Weights of a small transformer language model: width 128.
Each number is 128 + 24 x the weight over its row's rms, rounded and kept within 0 to 255. Layers, rows and columns count from 0. Numbers have three digits each. The size before them is the row's rms in percent of the matrix's.

# layer 2 MLP up, 256x128, rms 0.192, rows 184-217, columns 0-63
101:164160107107143136161123155130130133144112096100097133084106112102125118146130116089119087184105190095099128141133108151125155144118087157123134155139150126127133131127120130095155134123137120
093:117120112160105130132165140105145151125134116148124165125163149107117128173083164132155130128136135155089137133145093136150158180103148146113114119165091113140122123157176087141123122098134138
109:078130138116139165106152116098143162103176161171118147169128127114149109104139140102122096161095126122104123121134116144123153122154094129124116160107140123167094109165063137103147118118111115
100:121126148152137101153153128139104126095089193128146116167086152115160115100067154120121164118137083130129090121104132119128134130124145129133133165182126114081098104094122138131103132090147131
098:108071110089122178114146148103167102094139076108095124136117121138080108159125101163145104106167114110111106117101111110151150099074121131099119114115149104135105134149144125117128138154119140
107:151113139117093107120091152097140141148160115111147140108120105170177114121151149123104135151094179134171122194188143133103140123135124136123108125116146127081126107135142116161179139143150125
113:123113184152122151112144094177090098120157097061124093095135148129141152105096139106152133154089175129139134102102115122098127107141135088140138145106145199175091106146125102155130164162127141
096:138156110126163101119085110136163134059160140116129152168114113128152131087169130147091116139184111137108073122120121112152161124146107165096164146142126093121124124124168128131154100131057096
106:135135118114118087136091131129160109139137069111122101106146147145133116132088119110108126138113151089052128180119122091116081129118149142110113118132161161125110108141108118094106125118146127
093:147147199163095086106134152149148142128165143119174120133114129135124107130082112131090102113135167142111122069102142111131135154140110096117136109109151111097153164156121170109112125169107145
083:162093084157129145111119135192113169083116149149095154195116120137148112119130169118151099160113156134112152127106150097135157164114112112095105120150154150131133147105089115146127159172099116
114:131118155156122072148154136134131177149124120163172161140138143157100127167114141101099126129141163096122084169124135138121124088132117143127141125118119096169122113125104152096119125142129125
110:092173135133109136126076153100153155108127124134078147098145097153121153148132078123110153143134139144107144152138121117110118086127153127122108115093119102161123117110137150140100115123149125
105:153097150119141116151129101172136143137093106131137119115146140123143124115122111109132143123145095078124171144110132123106105148148104134165135147147148163099174124093119173107147112106086145
101:169091141114114088137144116122117148094128117148165100133152155154131141130123130098097102165079117122118084153148127128131100132124124121111130118143165115100100164096122143090146175135123124
099:131118123144143110150184125128128145121114111133174133154165103129140149137117133103112105132131145123115121107099132113162162129124119156152178091090147121137109143108128122158139120129127148
090:135103184108133119139069114142144143125148115149108085140113149147079124142109113096129149122134096089112115159089168149099149109104079093089084140083139151149121126122123108138128124127150129
105:135131119087127160114102143098141119121170135116160060116132124161126092135170095118121129117144128146102132134079118115129086120166141146101124100128138116123167108111136142115117081105130119
091:075133140101122097138122147139144118141134140155161113120149151119133133133170124137136173102112101112097073106136122134158113095132126152139124139115135134171084136122133109132115159145178106
094:158157068175160134143161154113141108154158127130155158180131160116138142089116098145122098107135095145184115130120092174157118142153110185153132121146110136094123113120105151171097153138151133
107:120113185116164121110161153101142174155133121090128110170148148111179136120132119160151088155131124137132156131129138144131086057133152120139156159141124121119116118138131157102105155089148123
088:107108133095104124090073144141139195123114165096122149124150113118154203107086109140126156123112133116109138102135137106116130130105122148089150148184120115094102140093106093144133166144139124
100:124175127120132122093124130112102155178108165138106128109107141104123104163100118111139105163100150119107147129124117121091162101089147168122091125080153171168125114165117127100105120149118164
103:139122134055149119154130106142103143148120102109106123147143147154117119151164126109106137089124105136170108160155136134101108108135130122143113143056151096131069125179120109111115119129135146
100:170090111126121157120151100129120121137149133103136105111161133132118110124167110126130117142102155114102191190139151136138122145142111143096088154137153144143130136137125081150135170107104093
085:122115123093089099135109163123119137095113162141134141162150143137089132132103096114092125152155109118130142080155141112149109109142154078114152139065130141089126141146106134140126063193114128
097:087166137181096147109103119092116093090081139128132097138174127137086147107107103094091103101163134104111107084156166118120101107128107121105118141125123116125092142104129133134126126141085119
098:124115135134127130111113113132153101146123132143094115133108123160121149112097137166124099130104141139118160130133117138177159194144157100130130117105172148156122140124088166116164140071160126
101:101156130150108100116104142195159151110131135111121142102123098095107141140153114151149112140120123061134113135149161163136166090122142146134106097134155101091140098111180113170095108139197152
107:120165098150110166160114132146109101097151121144108101057159173114146120113166102145166124136155142098128105111147145138135075153174140170111140119126136097131152090134124098141131119126140110
090:116122151133147137124131163119092135141129185136134126089145116093108108116110150117156144129137124152144142122071088114150136107123106119152159112124122112113105113150106193094137147130167121
096:135134116172150078122111166170151122115123133120126177142133125107085113149125176116141156160124116114133132163119148100124102138110135135159124160148154089123162147097050132156134140127147142
090:115112131165156110140097124120137152101098093126124106130170109138112133149119126157136138121157105114111111135081113086151102155147165120164192169099119139160091099129124119135119098115176120
076:138165155065150112154125154139188127147122112129132132112109121121138099137113121121132128162143101133160095163108140093123117081091110078134154102129096108150095134157111150134168166089142185
# layer 2 MLP down (transposed), 256x128, rms 0.158, rows 184-216, columns 0-63
108:112137113122085132144108104123106119120112155072104110164093134134135146108136117136129142173117134194096170129135168156093121146135165117156077086173161130111156134156128102117127127114157132
105:123161111120123114117091127085113105122102150153121126144129115117120184154154102137087129093110158118174128084080184132133104151152137145110152146089120147117132117112136106150087118118096094
096:103137117112149092108120164085143175129078101154144156115134130141150122141121112134163125130110166136134122130170164121135097144130170104138140116163121108113134143101101094138105135168135140
107:112129131124114130172112138111117156112130189142115119137122118156132156119109171162118078091120143116141124133122140131117152128168121141119135132120060124091115114091132174127119138121121122
106:116154166122137117121148166123087124151126091128133089138151127120142100147120119158138162123114073153131118127124137114079128122146135150116100120124122130149111123123103113170127129149127142
103:120147172115126115096128139133104105181119108109144149122138091133163113098139107119137093147101138139135173105106125129105136156130138119103129108103152097142160094149107161175107123127125135
113:074094114155143160101143134166082112109136129115117121129137148136141089159174125159173158080117131143124091115125110119125112115107126128146123137080130137165117127161126162130174163116135109
101:143164115168131121136136120085161106125123139187117162112098149156122115139128128084116115116089143112175087097134149133137112134148107139120198103126126082080142152132098145129126116116086126
105:150158128099070079137144166080117094136150132125105105127101116105142142116139078133115085141116102112162146163151127149124072117169094090124099158115092114111113130128166153091126121112118103
101:115116111114119145112119102132060111135097146161130153130132124130107153117128102126116153118111141126131169100144108140117098128090114103117118114133107178126083106126116110091082121123114127
081:129125115123137131119123075205082110116109152120177112138133147133141096113137106124141113163142112125129117152105106108144143143084140123126115123119165107171113114154107146134158115104118129
112:110111137160146133136155103128108095149088125147098088142112109108126080171133148095133097135135143144082145100106090134131081105123157101106127148122159139119140128172143168160130149115123126
097:121109145138108121114142160119116145120139191127145110162109127164116124108126136116127096141116138117159141114120145119167146084140145151135091119104122156110101091125119154108121096126134109
102:135114098140111139150143127102174159124072130161097127128148139103122089099163124077152111080131138164096110174122146127126085114127121094169108138136153108129114139126156123127176146119142125
105:162123129133144170081134148139185109122157122112129167130126111070115143089126162159131150119100122131137149114163075106098114132106088091126175109140152127087133142137118129133177144110083112
095:132112121119103129167148166104111181146083132150147105149149141149077181133130150151129106118108125124141136100127164143143165114149123135082182101097145099129114101136132117129106084132121115
086:102104102091094149171119153139097146137109118164155160123141123162177066160147107126133084096118137174119132140113173126150100125145136109110145098132135122144179108116144103155125152121110145
098:154099133127129130120130129164156157144101088140117164097118192141130089122118160103121164183130111128132115119136144115108152151083124126145117095115134117179120100147122113129146160157117080
083:153121104137134120150147134087171152112152136169137149097112138149135174161089111085138126142130108155162156132128128120098151122137119148134089124161111135157167082109085108141116131117112104
096:118137108117142147130114123113119169094116144129146110138147107126112097137141109092106128112112132108115105133090098127134089050134100126136163152128075102119126156144125110112135113088121155
115:136142129095161135101108168131158102117112154141102132143117120166123135120146146127127153142126140118088104119154152151105131111126108142126178081147169136111148137074137124099108129112116132
095:105116128126131113119158105161115103147121132084183095090137102106148075126159130150111117148111088093146101148116098121129094145103108097118131110141179139168119114147150131121118135142145123
101:104117130115086113137132144109100154153128154155126103132118124138132152085078122125115072093116143132150145117129156136146136094155111156136140131140120125125147112125121116131112133108153148
094:160131138114159147129132118158102091151092156116145138127096132098176142117101158152126111154113142162124150147091118095150130156147188096131126123175140122136117063104113127119113109132127109
105:160108111164112130114163122111150129146134109145116098111125141162128132100124151145159165117097072150102119129132105125105080070146109135103146118104141111129125124072135067129094157097112109
088:116168128108104159130124123172097097149134161065109116126143123127115094101173118094142123147104139168128102117141107127142137135096128065122118158098168170153116127173127152134127163142122116
086:127148147130120129147128119095087122121141173144098124168159091119120114184119119122113086086126118104139128120107122146133090119146073126104134154126078156110141149105188120116101118113162151
105:150108152162158143099100146123171156109122145105122165097126160159118112145122147115092150162160153139161152122146099112080112105081082125119121122108199115101137172158166134112120138123093120
100:145168112138142145097142144115111076123093132125181120129127128102084137093159125169135133067132101134132109116120147079136173134089142127136116116119121126122094118125121091127106138099151123
091:140108154132151127109119129152183101120134145148125121120125127154129177121107170128120154121134121106130155121127168104103137132091135124156121124129135151115102094145140143079137075159147141
100:121154115127110147144149145133089119123117143146140104158134129151127162148120147106100094105120138144121147097135108097147138109184114165146170126155054092093150099082111135123089137111120114
105:131158093083149111099127106092112112152129148094159103195128128125126150100135147123118122139113196114124141078065106124098159115114156136146115130120102122114138139113094139146156059102107105
084:146142132108116114142138119131088131110137152136091105103121185131143162144130145071082171164123137136147139154137137140083096116123104141118093115165153110136173134104159088091134125136108130
# layer 2 MLP gate, 256x128, rms 0.183, rows 185-217, columns 0-63
100:099153137121119086139143134132095172147120122087087115166101120122118111146072169087117081138099116138126141144134118101116169172131190176116089088141152125106134100117138116131145109112129108
091:115124117130144122100094157154114133119119147139102123151146136106148160137154129087116134153108132131101141122133112138111166160154118130135105154109118152138086077179132179118142114144149129
107:159144135107083134126115136121102170119132179131135085172090156152130123118110128132064127150128134136127123119131123133121148141152130109094121180098094145095082094115124128124105142148127126
098:127122124133078088162157129173131135157169157118097090169108134139084166135128140123133132082158156140145141129132146129136143092118109127084127151120161131142142116163118106113125112204123109
098:128107148161126102108146101134131132126100154123122137140136154103125118113052133155134139127134096147078134151104116118106131125128110087158208151083118172153141108122151155127070144126131115
109:133099088126163164133179112148106094116119108123131092145144155155156104127133151125114149122101150114101109134106154149128122152121083099128106112139137150118127106184106112139091088135112082
095:170156139115146140090130137126158120097143141112128120113147092146138139143141139172139084144165118139111128120125078078122111100151152166088147108186105106102138136102177099074154117130088139
095:144119134128130117126137098097101169134130102207138138163107124126069132140139117110132125109146114133174087149107126110115101142145104186103116122149149113129163127137175180157111093115133110
099:138137142130120138116188141133166125107111133107164145141129175098126126144102105115119132189124122145112092117137144120093139120081110107133117156156123111149134132115090183132136107152146147
085:086123200128158110103148129074115096149143188093130108118104149130149110128172126149103153116135115104161128163152169133131108127134115111131138103107129101113097140129158167135136107080128123
107:098112117146121149128120117126125128128170130144149156148096122144088119175127097113170117107149113100088154183118112090118121126128184112142158115133120106080084111163125106136103127105125189
097:102114073125098109140134139137129153106115138142067140103145113141158152160171142123131111162201116130148133136090133155168117090146124139143088112154113098117150193132199132126110112154094144
104:090138119142136123110100102121134142112136115090125125120110095128103117097172158092131165118100136153109129144159123110150159114095126088099119114123119072136135169139128080114150158135173086
097:091108120146151127177100131123111169136126127132144110068124105154156083123103151125154151101177173110121157139101144098083132162095134144125119137095143116149153153135130104160127101148084169
094:110108150116126115172143115119077168129119089124180132139144108123113168103094107131171153130115161121139128119093129134136170143130127140144189091129133144125139121138133096117133096109135130
101:100126163148152153081117164087176158118149141145150137141121124167084158131134116126129156126158121101141141113126123125119135149157187124116146131113098152114171142104107122094069125132135135
106:145117125132124171130142133175114127142120168163118132145080103086150184128093164088159120125163112162095151153152107133112145146057083094127108132112106134113116096160122090140153146096141117
098:165143151116116102129109111137141079125161082112163110154107164112149149138152125106141137169156139121130101118137133131141127135064146143125113129108159149088108116153159162113130112141112127
096:119164136182146109124137147115100122167166107146125169146132138137133100089069155082169190110090125129134115128117131146117112181091159095134131132173126127145116133157117151107089171152122110
105:119138136135129063124100158120152140139116137130135150099123132110124126133125139159132113111134156128103210115148122122137153124096109124177073133184129152106151134132139138131152120090167152
092:149164087109105123155151113129138087129147076135079127130101115108135061134114148100128146126130168144105101132147112128146122108138140140117096078092113116099167117102112168147163114120139127
094:134136077110131137129114174138115149147087145139141159102105126110138140142109126092146112140091129127120118116108116132121132113081136125142088148087125152135152148154109163110112112191162153
109:087155117167171134124069113101140107095165145144097167145120131148113130155173141117076098116109131131134121124126137118126083119100119183103130152184118110110160114105165134115071109147136089
099:154107128123178158167140126151136130126148143121096169108116107152148126157113118117168100121117095148170140180140131130180085138101130097131111110144100141132171170129139110155129106095129130
092:161136139156143148130090162135148137170115111128135153085136112100168110124151142078118125091127094139095137150113104139082153110151130158113141131154144096158083145109176097147149157058149139
092:068126159175109137120109126146143121124118113118109104124148090159093112105090156060118107108136153108146091103094140107136128127117125114110106165136115128088090126124123106129127110138159130
101:125173101110144124136096163150150150106133118093132147127128142130114104145101170127174112130114130076081112168128141148154106105091156132135112126179150101101127129151186138141134086102111145
100:142129161136085096126117138140123118103137129084157122135070128087142150096171130121149151119135117095111106147170131127105184147099152133117094157160117091110149133100184100149092106097127089
093:135117132159103116159109108098160124129139140192120151123116097149141178150167123125087114127095143157088187107153159127141123106120100125107114120127078158100137144156137146107130158146120136
106:125175153122102126186111108109125117119148132129100118111157121139122140111096170151123140141096130120120141058102128110142160137135103124115142085145106126120130124056138140121113157130151166
095:134105098166115157127100134117107150086154093134191119143104142136087113160178128102118140099125107118131126175118105130150127133139083097118098105120115147111149128146129138119093154139127079
097:077168118139135179155123096135132082137171140097118137134088127152078114068148120127132086147148094144152133149142125127130109090138111125128155131113113161083110141121148176124123138150100146
090:151163158129129115123125128134159114169076099066140129124127133135190120113139148099112135139146167116156124072146150138095162115096110109122117109087142120136082160136102172090094130155168114